From a checkpoint of a small transformer trained on Wikipedia.
Training: a variant of Adam for these matrices, 133M tokens.
Each number is 128 + 24 x the weight over its row's rms, rounded and kept within 0 to 255. Layers, rows and columns count from 0. Numbers have three digits each. The size before them is the row's rms in percent of the matrix's.

# down: layer 3 MLP down (transposed), 512x128, rms 0.109, rows 481-511, columns 0-127
# up: layer 3 MLP up, 512x128, rms 0.119, rows 482-511, columns 0-127
down481 022:117104140118127115167176139156116135122118128123133081114143146126139104131111130150139114152146129130138124150111145130108123163131176140163149155118144125098150091123115155109135123098063119090119149161135163162142149155162142117151115114151126115156128149140114148107084175115150205132144089120103138081136117097140159138068116146115159104088129163124163159125113136114128145150083
up482 030:131124108111143149128137082175100159106103134129081093125155112168110136150112140112120083156118131150142123120128139109158157130144137108117116123099175147148148171129144138141124139093136151129112119111128131092081084123109132127137159146085187135087122124100097071119122164089160151138155157146162110105103160114124143158100119148135148177147126108080132121136112143119142163095114
down482 023:100147162141100165161122135170178138145112142151102170116122127131119106118172137150121154090152088129141184168123118130180099132167126133112128117109118131082143111130077145122116130107175129136111111169123164149121132176135084111107106140123087115128075114151150116131113114128115105122136120137107122188137100171123119131152106140136096139089119117130111143120123094095137141150159
up483 118:087137091137185147154095070153145132078141132142130125109109139114114149119117156155115103159165112132144156089142107100091125125146106136129129113162150115152143145124127117164170138128150128128133081144148149061117105143123164140116149084113122163169125132124136164133161101110176104101103123143140077135149135083125123120153132086137100116167091116117120129133110131136114096143134
down483 116:112150120142132099182175118098096132145133141148137135164111180124113125122136123153121111127077141103162151133104166150122085166158114151149122168147112123144131108123070161099132099126140147085123144103153138124154128109147129142141117093122158143113075122127161109088117121107125143077123107123103161093118102147106123068149142139114109081117140107079135132143143125125161127095131
up484 116:146182150138149140123132159136121161116147148160127115143143159130064134148116154131154125143102104100138092123140142104110137139109107112109124134165127113141149171126119117121141114115124125159123102126152162092062126106146140139118100096115165120152174120114093125152102153107122169144152108133120152159083130127094154157120164161116169166173116116107112110167079147090120168126139
down484 113:141158129151127109115153155098092075098203126155106118161114163093183131128161157107175138113150109119139123174111178070165123125130130161113142147152104153136109153142104110102132125129135122146128103084157134141156129111113163102140107120142124097108120144127137122121163106141111119128072130120116107131154117118115168106124106146103122119093162130135157168108136138120090116121104
up485 116:081132079140120156103144107131107119107121136071122142127117131177151084125144142123094135119104160161115115100156119098139114180130150079096130121111092112122104142111104125122113113118129118114155144133126141108116125094115116104136084107121120105151185148109104095119129158130145107148126149156088092102152148164157136161135118139173126115104151079117170132152160123156175103115159
down485 124:136108108138163100124100101146126091116148158158142169078102154135143108162181138158127110104091087140122128116114130145130155059149132159150137109145129099153166174126075099146126119192100147101140102106109107127145117148145148117145128103115139156137105075137136152105072107155162131142107118149094144110142136127093123087131144128121117108107137154152121133128130115124142125143098
up486 143:082148105130167116125121125119111128054126149089122126161087142116122125138175135111142142137091160156128100112181150119128116171113130102113071163121114136118116156131142137136130091129188151112152161127159168122129134112098154130126115143114128115131160123084076105135145141150190073139114155139125109109155130091138138113127147113121112110123142103155164136145104142146158141138127
down486 142:153179160141117119121137119113121071155138153128129113112097119135150118119122110151131074175119155133110118098183144076137154141166100120144099134111103121130112122144162129142146150142126151151138135112108107068099146150124172118124152150117124139129096115141121125163161155155071128094122111170118119092124111120093081150135117164119144134105160088104103116112101114104114091139098
up487 130:109142174126183169124112095194149088110093157093124129105116126144118136123113115153151075125164112099148118153112110107104151156112134181114125121111141148179133121104145134126125131126166148094144139125121121143076112129127118077135104144071140129144151123102092131134139121104143128110133121139120123149112183161157153139115127151162096120132075143118124133162135146080125134114105
down487 122:152133084144083126127119117134165104138094121082157146086099142128146119082125144138141136088142107115162110116153117110093145175132111109128100109136140186112115133106169174132137132152120176110076130134100167128125092163149087154136096108114108147140107130127088125121096155118104174128137114184119182111131124163141123099145101115132114138121136146119145114142133141113121110165151
up488 046:112132128110105132134118117151133149098095157133112149103113124116098144138153160121088088176138147138153114127151144111113164152122136149096117157103144124153137165124136089122170144042121164122130128118153131124098118091093136133148137108102166156109207152122116108145130154129118129161137141140154125126128163101147162140107151167143159159132111155090103133157102159123133131075143
down488 044:151120176145144139149154088107138115144131174108100154146167167134094117119139130068116131122153107128148147121127101160111145147116138134168114130119156113097143116089097155164126105168142127132132138122148187113131119096085107111155097078127200119153155138100109115145108103125109147136166111139149142135160132134136098128152101113126101153151069095154128130117152152105115128119144
up489 116:146149097131107128134098142116120140092133149145133136133142116105166124097142179088136112136079142105120153089127121101141122116094114117129095163082121139105095126139188123149117122130157126129114168137154070056152104103086123097154122088147122134111121132127147139168174133144162108092109139139162120106129109096117133149131113132138129155140106119144110111105051127154137127133125
down489 116:147135150157155163159163132156124153102142130116144109155116124128119107133145121144109099107111123143145090162167122149123140178105138130156142159119119118150123100150134166110148144199079151096109103129154116148102109117126141105112134119104077175148146144127165131082135149101130119167119131147131126103154086106113112126143170138071129116134080133097121110148154118157089107164155
up490 025:102121121092117138112129087145142163087122147128080115116118118123106153175131149104100092152146175144155123089137138119126138143129134111084128132120131141137143156103130107140149126100120137110148141122152139113102100084119083105173111103108149140117153117107101114156161150131134155168163152131156101122092190121150181157114147146129122184124091125101115105152098177117150119101143
down490 016:164119139146109103117125116165131159090157095154119114118131110121155156109113101077142149081170111137135105098152104131113115116120139061105096091099135136114086107170149110163129134123154133158152169123141125158171139157098114157140125168196103084114117112093113106127110154113115107116144128093145126152142115121133106098125074137119126111156114134125138143110133114117143139171141
up491 131:106158120144157102091116130150116149109144131102077096097128108127142144120119163093102102137114133148113107082150165134172190169147080165079126133120113152131128132143131133123152103099131164102125163133118113121112117122124135128170132137131109111124105137137062114122111156117169116133098146082117099150089103101168125131176112123157141148170115143123114141122155165155121110154120
down491 141:131119137114099145152117145124108165141113184137135157165179100141115105125147144105142108136137113129099149085115095148117174116122108154115120152144169108070120135138099148125120142110090132153102143076103119102144103127119115116128149124110139144119120128125163130097105159112120095187107102110105142083128133134118093194138105132073110146118139130177135118124110079116130133085108
up492 023:128125111118157126134100103159111149071093125125105122105132095125115147153125157110151123150123145161153102178160120078128142146090114146134102133096143151131136157108157136148142110076125119144153109142151107141114090081117155159124134102111159150118126134088122148146128149109150125151118157123134133140110117097164176141099183148163176187128096119118104124163100175121131155117128
down492 020:174159086124133083146115150140153147115130133124126087123113152100120154091139136155136197103153102111101126134121116158157074092166130124139148138115125141131132075123136111125097141094118094121085139139114155138141161149143109108150119139152128105158093145151134144135110131121083141136165088152141182112169129120099107080104131103118161119126140124166111145161155156158106125105145
up493 125:137122158115163135142164088126120125107127112109159110150128140150117158107133187129120128120169155158142130131102127118144144130137139140124139110063151187166121129127132130119141158136165158089150101120123123128074125156087106102132102126120133097165099143108132119120148186148144095161144153133125149140129146161173133147109146094176117126121133081092093122124146161140118092081151
down493 125:091107100137092090101107149138118140165138151145143140141145112115133092101107144085156160132147195124124084152144126130103147119122141153138114104146105164105107141119077156118113144135145117140095087062104132133122122108098126125131146088120113121190129117094142106130146114112129118145162088125088113111121132113119136091124161150120139175114114110153100139142083102131159139116076
up494 123:133156128130165132155146125144102156126121128119060124112093113154139160151139154128120118134121097133135080173141145132106109161103150115135140169126145158159130195132135100147166116118138118120124128107163146150153118064130153120142143123131137137141170110129091158109107131113145147084147141180111146126157185103158113151105159147180154127125121098134152148131128137181138138119159
down494 130:131128133117146139120136132127134117111074135163113152119114120138143145132110156130098141084085136101118130121138127144134110175123115137043140192121152112077134120196100108108092139088160134097136114126148112128116165131112149137120127089164103121127131133130146160112146130153149162176122153135172128114162161135107109105144108144128153148132134123160136161140162102127120092085160
up495 126:101138063121108149115127080132105158133144122095094127150128107117126113137141124131120093140111153138144128129114123083154098115107163117115094107059160155099116138169147156145097097107118150112123140119105107137101146147108153129133116145151156094133136103130108089137135135104173113107101125110157115163178122135187152185150135109149175143110116134128115161151102136153112164123158
down495 130:152140147132102127135069099055134088156145127134159132091102166136117135154135109118145151151125121107107143154134163111151125098129112101144107089142123152089072109104117104146138125160135120151170114103081126128095122123115125132166112126115113133116150190101096129106166154157126138144144160134132144127150106124082103160134101104077142109178127132131120107128134158104112152136110
up496 031:096152111105149136121136115137103139117117140093089142137093104138122159135122168123108062156096175135158130147138118081136152143130135118062122137131144138143123176123162134141146133097141151149158138148118162078105107128109153114155153139104175154113151156098129117124132164156169096134155132145128100122114134091147144158099148180157164148124092120103122103158131159125140101135156
down496 032:094130187169112106166102090043120103204140120155107152126131129149155135106116111100135194147122080160109160068165142117123145144116103099114134112146149133132137104135136169091149106114135113102128151154147123127143156127093111135161102092138133099129119150141133142136140095148133139135130116167139109126171105125130146111145126106146112127114139123150130125116114158144125142139109
up497 027:129087095120149152109120096180105154089117142110109086136124114130079144145171153128103108173096156119148094133125140129130123140116115140109128127134161128106146169117138093132157119090103117161113141141136112127093145106094120132129132101121168155106115141080101129127112127120153127127141144140106110163106156156124157191087163130168118169105137115100126143164100173109151121080153
down497 020:116148142176103090168101135146120111125117186160082151138122182098145137120069118115167141101129133133143181155120132139136128144151160151129173174111114157100106117132109119107125150137125150131157096143100133170150119106141118166160128139146105077104155123106109134148131157143108140149101102134125116164118130125182108139138094150127075130124157116127090130125129106150096129115142
up498 127:112122111137094121148112122118148145101121147123124089141101157084129153116099169148142106170153143132118101076117106135096107190133138149122152139115144115124154144132125131120119122066122154142177092111119130132127171127136153142129178136117136098168129124117095141146112066160124163126132115092170128117093165097152135163135125117161100119139103178119109172115124131098117133093146
down498 134:163143088193139155133142105125145111142107131106119134129112155127121119151096121138139115120128114156146118111105131130136121109115168167153118163142119087089142139130147099111104115172172159073123116094137097126158114136088189102139124138116138104163099142094125149132097150172185119107109117127137117111111198099145127130135117101129146095108088100128140106155143116136122152166118
up499 107:124108153121111092127114099140183144121130095079131138151142081124095115120129124122123087144137132131104112153144180125120124110112102157100163127089147156114152162126146084138114088126161154088149135120151092077120143127104155163134145147151145158155160148143156111136142145129094095091131113166180109131101147145165129111132167117107128183129123133128114156133158132127104133079140
down499 115:125114082146081140118080161159136156108152091100091156125140096128110123116148103129144130088118140120142102141142130139096134143108112140123103104122111076089127126140127139139108080137148124136156171130129122134124149133176099140117119112156135114109128096112109127160133162121109146130174124168160120139097080189129125095150127102126142123188107074174124131136147110118174154125149
up500 037:112109126108164135125118098141137147087110160136073112126105085129113154159124134126090066150142137143118115132085163128143136165142140151107117135133148126150130180128152113149150128056146148134121144135146120075088059129115140098141126126084157149132145140095072128146153192128155122139151158114127107134117142136139147155100137143164143165142106133117124122141126142116147118130114
down500 032:134153111122146111116159135097116166163136148144136175106136109103096113153156144131155168132136092141121147134129110125145167121165112112173112118132095112117158111132099157104096103136107118143147155120155149167187158185149099134125086158191101140150127166131125135100122106101107115083146124120131152086138111125125113106104158136101108128126123134076118129179126113138172136123116
up501 129:105135117142186119146126120142139166125090192049138097166107106098096091179127115129101115163128136130129119108139132104142168132105135154129144139106141136090142156154168127146155147115108143137149134159151136098106145097124142103105151147127135133143166121073129130153169120136104146135153132159113104118115144123150127117068172123134141134141135153152081099120112137161150144115122
down501 123:153112138163134104098105149175127135179123141115128134135107113068139107125127081152101125159147106133151122161142137147136092170095139089134118157128119133084091105150125148119139125124154154129120082134093103133138167098099114161094119135159147112132119116098130151108113109132126106108109122175121119112132135172112094068112116107124139090146081107132161099101143089118137085123096
up502 126:121132149142127101104120112118113103078136139099116072115107111128141172105131148099112137156111133182120150132116139107153138146131067108113094166135126126118127127109131120106136117119111110097163133161169162139088137155118108101155138134106150079131122148129122118109138159126154149125115185119104099093133183150144121147140154133178119108109125080086081115144141150084113085139118
down502 121:138126122118130141082122161099123080155113110182175132073143146101139138109116097119122135111136070141112114154117105126135109095157154123145092141106088129096119169128151187118128164107123116105091131102154160156126136108133105118169153099153154114136106097126150120131137121132104110131133113094140132095112136126144123142158195102104131117133116130126112117141156158162120069168130
up503 128:104135137147125182138111120134108180120124143111087103151087135134114094134138161144070133183180144115148088158106094131100110152095153135120145164116148143166151146173134159156138138155136149128126159087110149137157081112119150136134110109117138145130118118124156132101105139128144088139151115135101156148103131120199137159109133139105131113140078128117151149137100127158141154145114
down503 138:151127136150121124141146117138112070118127109116082104121120141151162135127113131134087113158109140123094152130138114127130132107114157145094158155127105103124144090136163128148143096057100114128158122175102159120098116111120142073157109106161092173103131166148122153133153110116140117129130152097126087141125185133134094140146191123131103145166148101106102170125137114104113117099130
up504 099:129129136140136143153160133132116169115116163130110077126136123175093124178137129113103119126159130106132101140158116143148111125159142092127161143115122110105126196136194133123129113110107144087114120108147140090107124097123112077106145158139123137128169170155113121153115125099134142110113125172083107126146130122166165145100125140159154101150128124117093121148090117169118071092122
down504 107:152124107052130108144121126150097108118129097113085133108146107130132108128099141122144139111121107127133102149139132145127168155097130151117127180183111136108170113123145135097142173142113089128139134142162145157143174125132152124130087113134131132156130143110115167073151107118121141144132124088141116136151121170134128161167100174133117088113182111193136126154109143122168136127115
up505 024:111100113092114149127128105171129150113113149115107115168122086158128145157123141128099113172110140146148129135136167088124158166095146121110147155127144137172110142108139088126126140126150151136114122147140137121120107102121139130158121128119149134121126157076069131136121121128132108136157150166150120145098155095124151184075157104127172176146132118098117135140069156112191123090118
down505 021:142171120139147129137180146119137166118103124113110149093148101138157119138083156085146124101182115100103135120205108126131153137127115111154159125163115178161115116175100123147114113127166089096108116119098153104170119129111114150119128138135142117133146109112084135138112124116124084104149137144113087098108107094163151087132142165161160133149132099126116109118132150133135134165121
up506 109:148119094133136151065144080118108105118119177153127116145185145133142124122137131149173094133091126125112108123160105158139110122122161093126107148097126087130135152157142125136113155116134095151139158130118137143129110065137080087155118102111128105120134143094121130129133184156114094166151119146138162146097141159149147129081115128115146118095118087127166120171145130090152133137141
down506 121:110164161128106111115140116093111126120126143159094116127187121143136135081124091164170131135124145121098132147100088104138110111171126118123141121139117115110129130131104079180112152142106111127169121101112177139117160118152139180168108122133133107135126083164129129163128163134132174160091133141109141145140151104085115132136121111155144194100119119147123131131143139090118106128074
up507 119:125160113117116167136152097128091119079118127116071103124147133183146094139153124139104103113125185124160122132121118140135121125125158101114138120131135131101105125168119144121137103105097143145119114095115113073086123095117113149150121166118101120112159123148122146129137104107192130186133169097174117097179148155147162154114102125145133115113108133134129172159094145113139126103134
down507 125:125134128106132136142146089080097107128141157157139120142140090109160151085150102081152148079154152108107111150152163098117099122084146133163105104137151138125101094135074133078104157146113129147118120145156144123106118121106136104140165138136146136104135139136128137083142120093160168140160105103126132157137127140089162124170114121111121078095123104137159150155096105083125131122108
up508 144:106175151114149128145147121134068142071103107143124085139131134106129132122118178097136133156110092142125135175129132123143139126134069137098125150140122141134110138130159131132181112152131122118140111087117113136094131094101147078149125153134138144157138152094136085109099143097166117107159149154121150099134169155149135130114069142169122110137104097156122167125131144131139128077103
down508 129:116133170104129131121154153142070128117163115143134116143122121075125142089132105151117128143110109106139131126138126094120091119162121120126143120125096083098112133108087148161163102140183137127117125137122128183129148132110169116133155149118114130129141177146148150128113143109114130131144144118161148121163111169079121134085142069086100069141102135132101131111103117192131148114147
up509 115:054118107144125151129154101123119129135088157132124097152140121161155111146103150163160085183144135110117096123091130142102166152173135133056134129071164172120119160129143126125107136123126125118131146146117118099091147111135123090119127157067126131118140112156130121163145127106149107110128126124111135165152163135114139126104106130133175098097120144140109146132165152104151108112133
down509 121:112122096155145150155130108063112135141135116150192134142169073107131122131104128126137139128118131114134099148099172120150089144138097152188121141121148126133156160182126127154131153147127146131135075111153131155162124130148125093057160150076114141147122090171126158097128123121125137168143114167157105135125092137130137123137154120109149152130107151138140139113135101110122124146146
up510 022:104158117144144147107164113147123154105097137136111112113139113105101128137139134135148058144104165142168091113103141097142121141128162138123101157109154160142157187145131095121141132100128165160157122143170132090131118125092107123165148106120168132093141125128100104123141138142160106151157134116129124123108113140112171162086139112172140159115098120088144142169075179115126130102124
down510 015:155147121129158066108110130158150115119158136127133081152123139134150167140140129175119135139126128163114109132120125138150104133153116140140166134146145124146170126144130149135110138108094100120131167138124119137159147139199137108132137158167112157069098132127131121113140215126102116167130101129123182102128114137147134109150156123075111088148098119108167082109119122135140115123119
up511 133:120119128119139122155149137153122128106139153126086121122103120170074119154106119100103095136100161125118097157143099141112158131121157148097159154112173124097124154141184151167129132112092126108121169134137150111118142079126174100109110107116125102129148152113152121133100149089114137108161104108123105091166180101159139140073110112128159131122112124106103164165120142141172142140097
down511 129:148088161131110120195126130147165138129122112128051133104096119170184143079094139125149160142133130142085117104124130128147146110129154131120150160120111112136132106124150130114141119117104126150143141131130157192110108110128125150112114104111071153104135111126182132130113100136098118095135142136135140099151190092128135118137154097104159104101130095156162137105138143115134141116103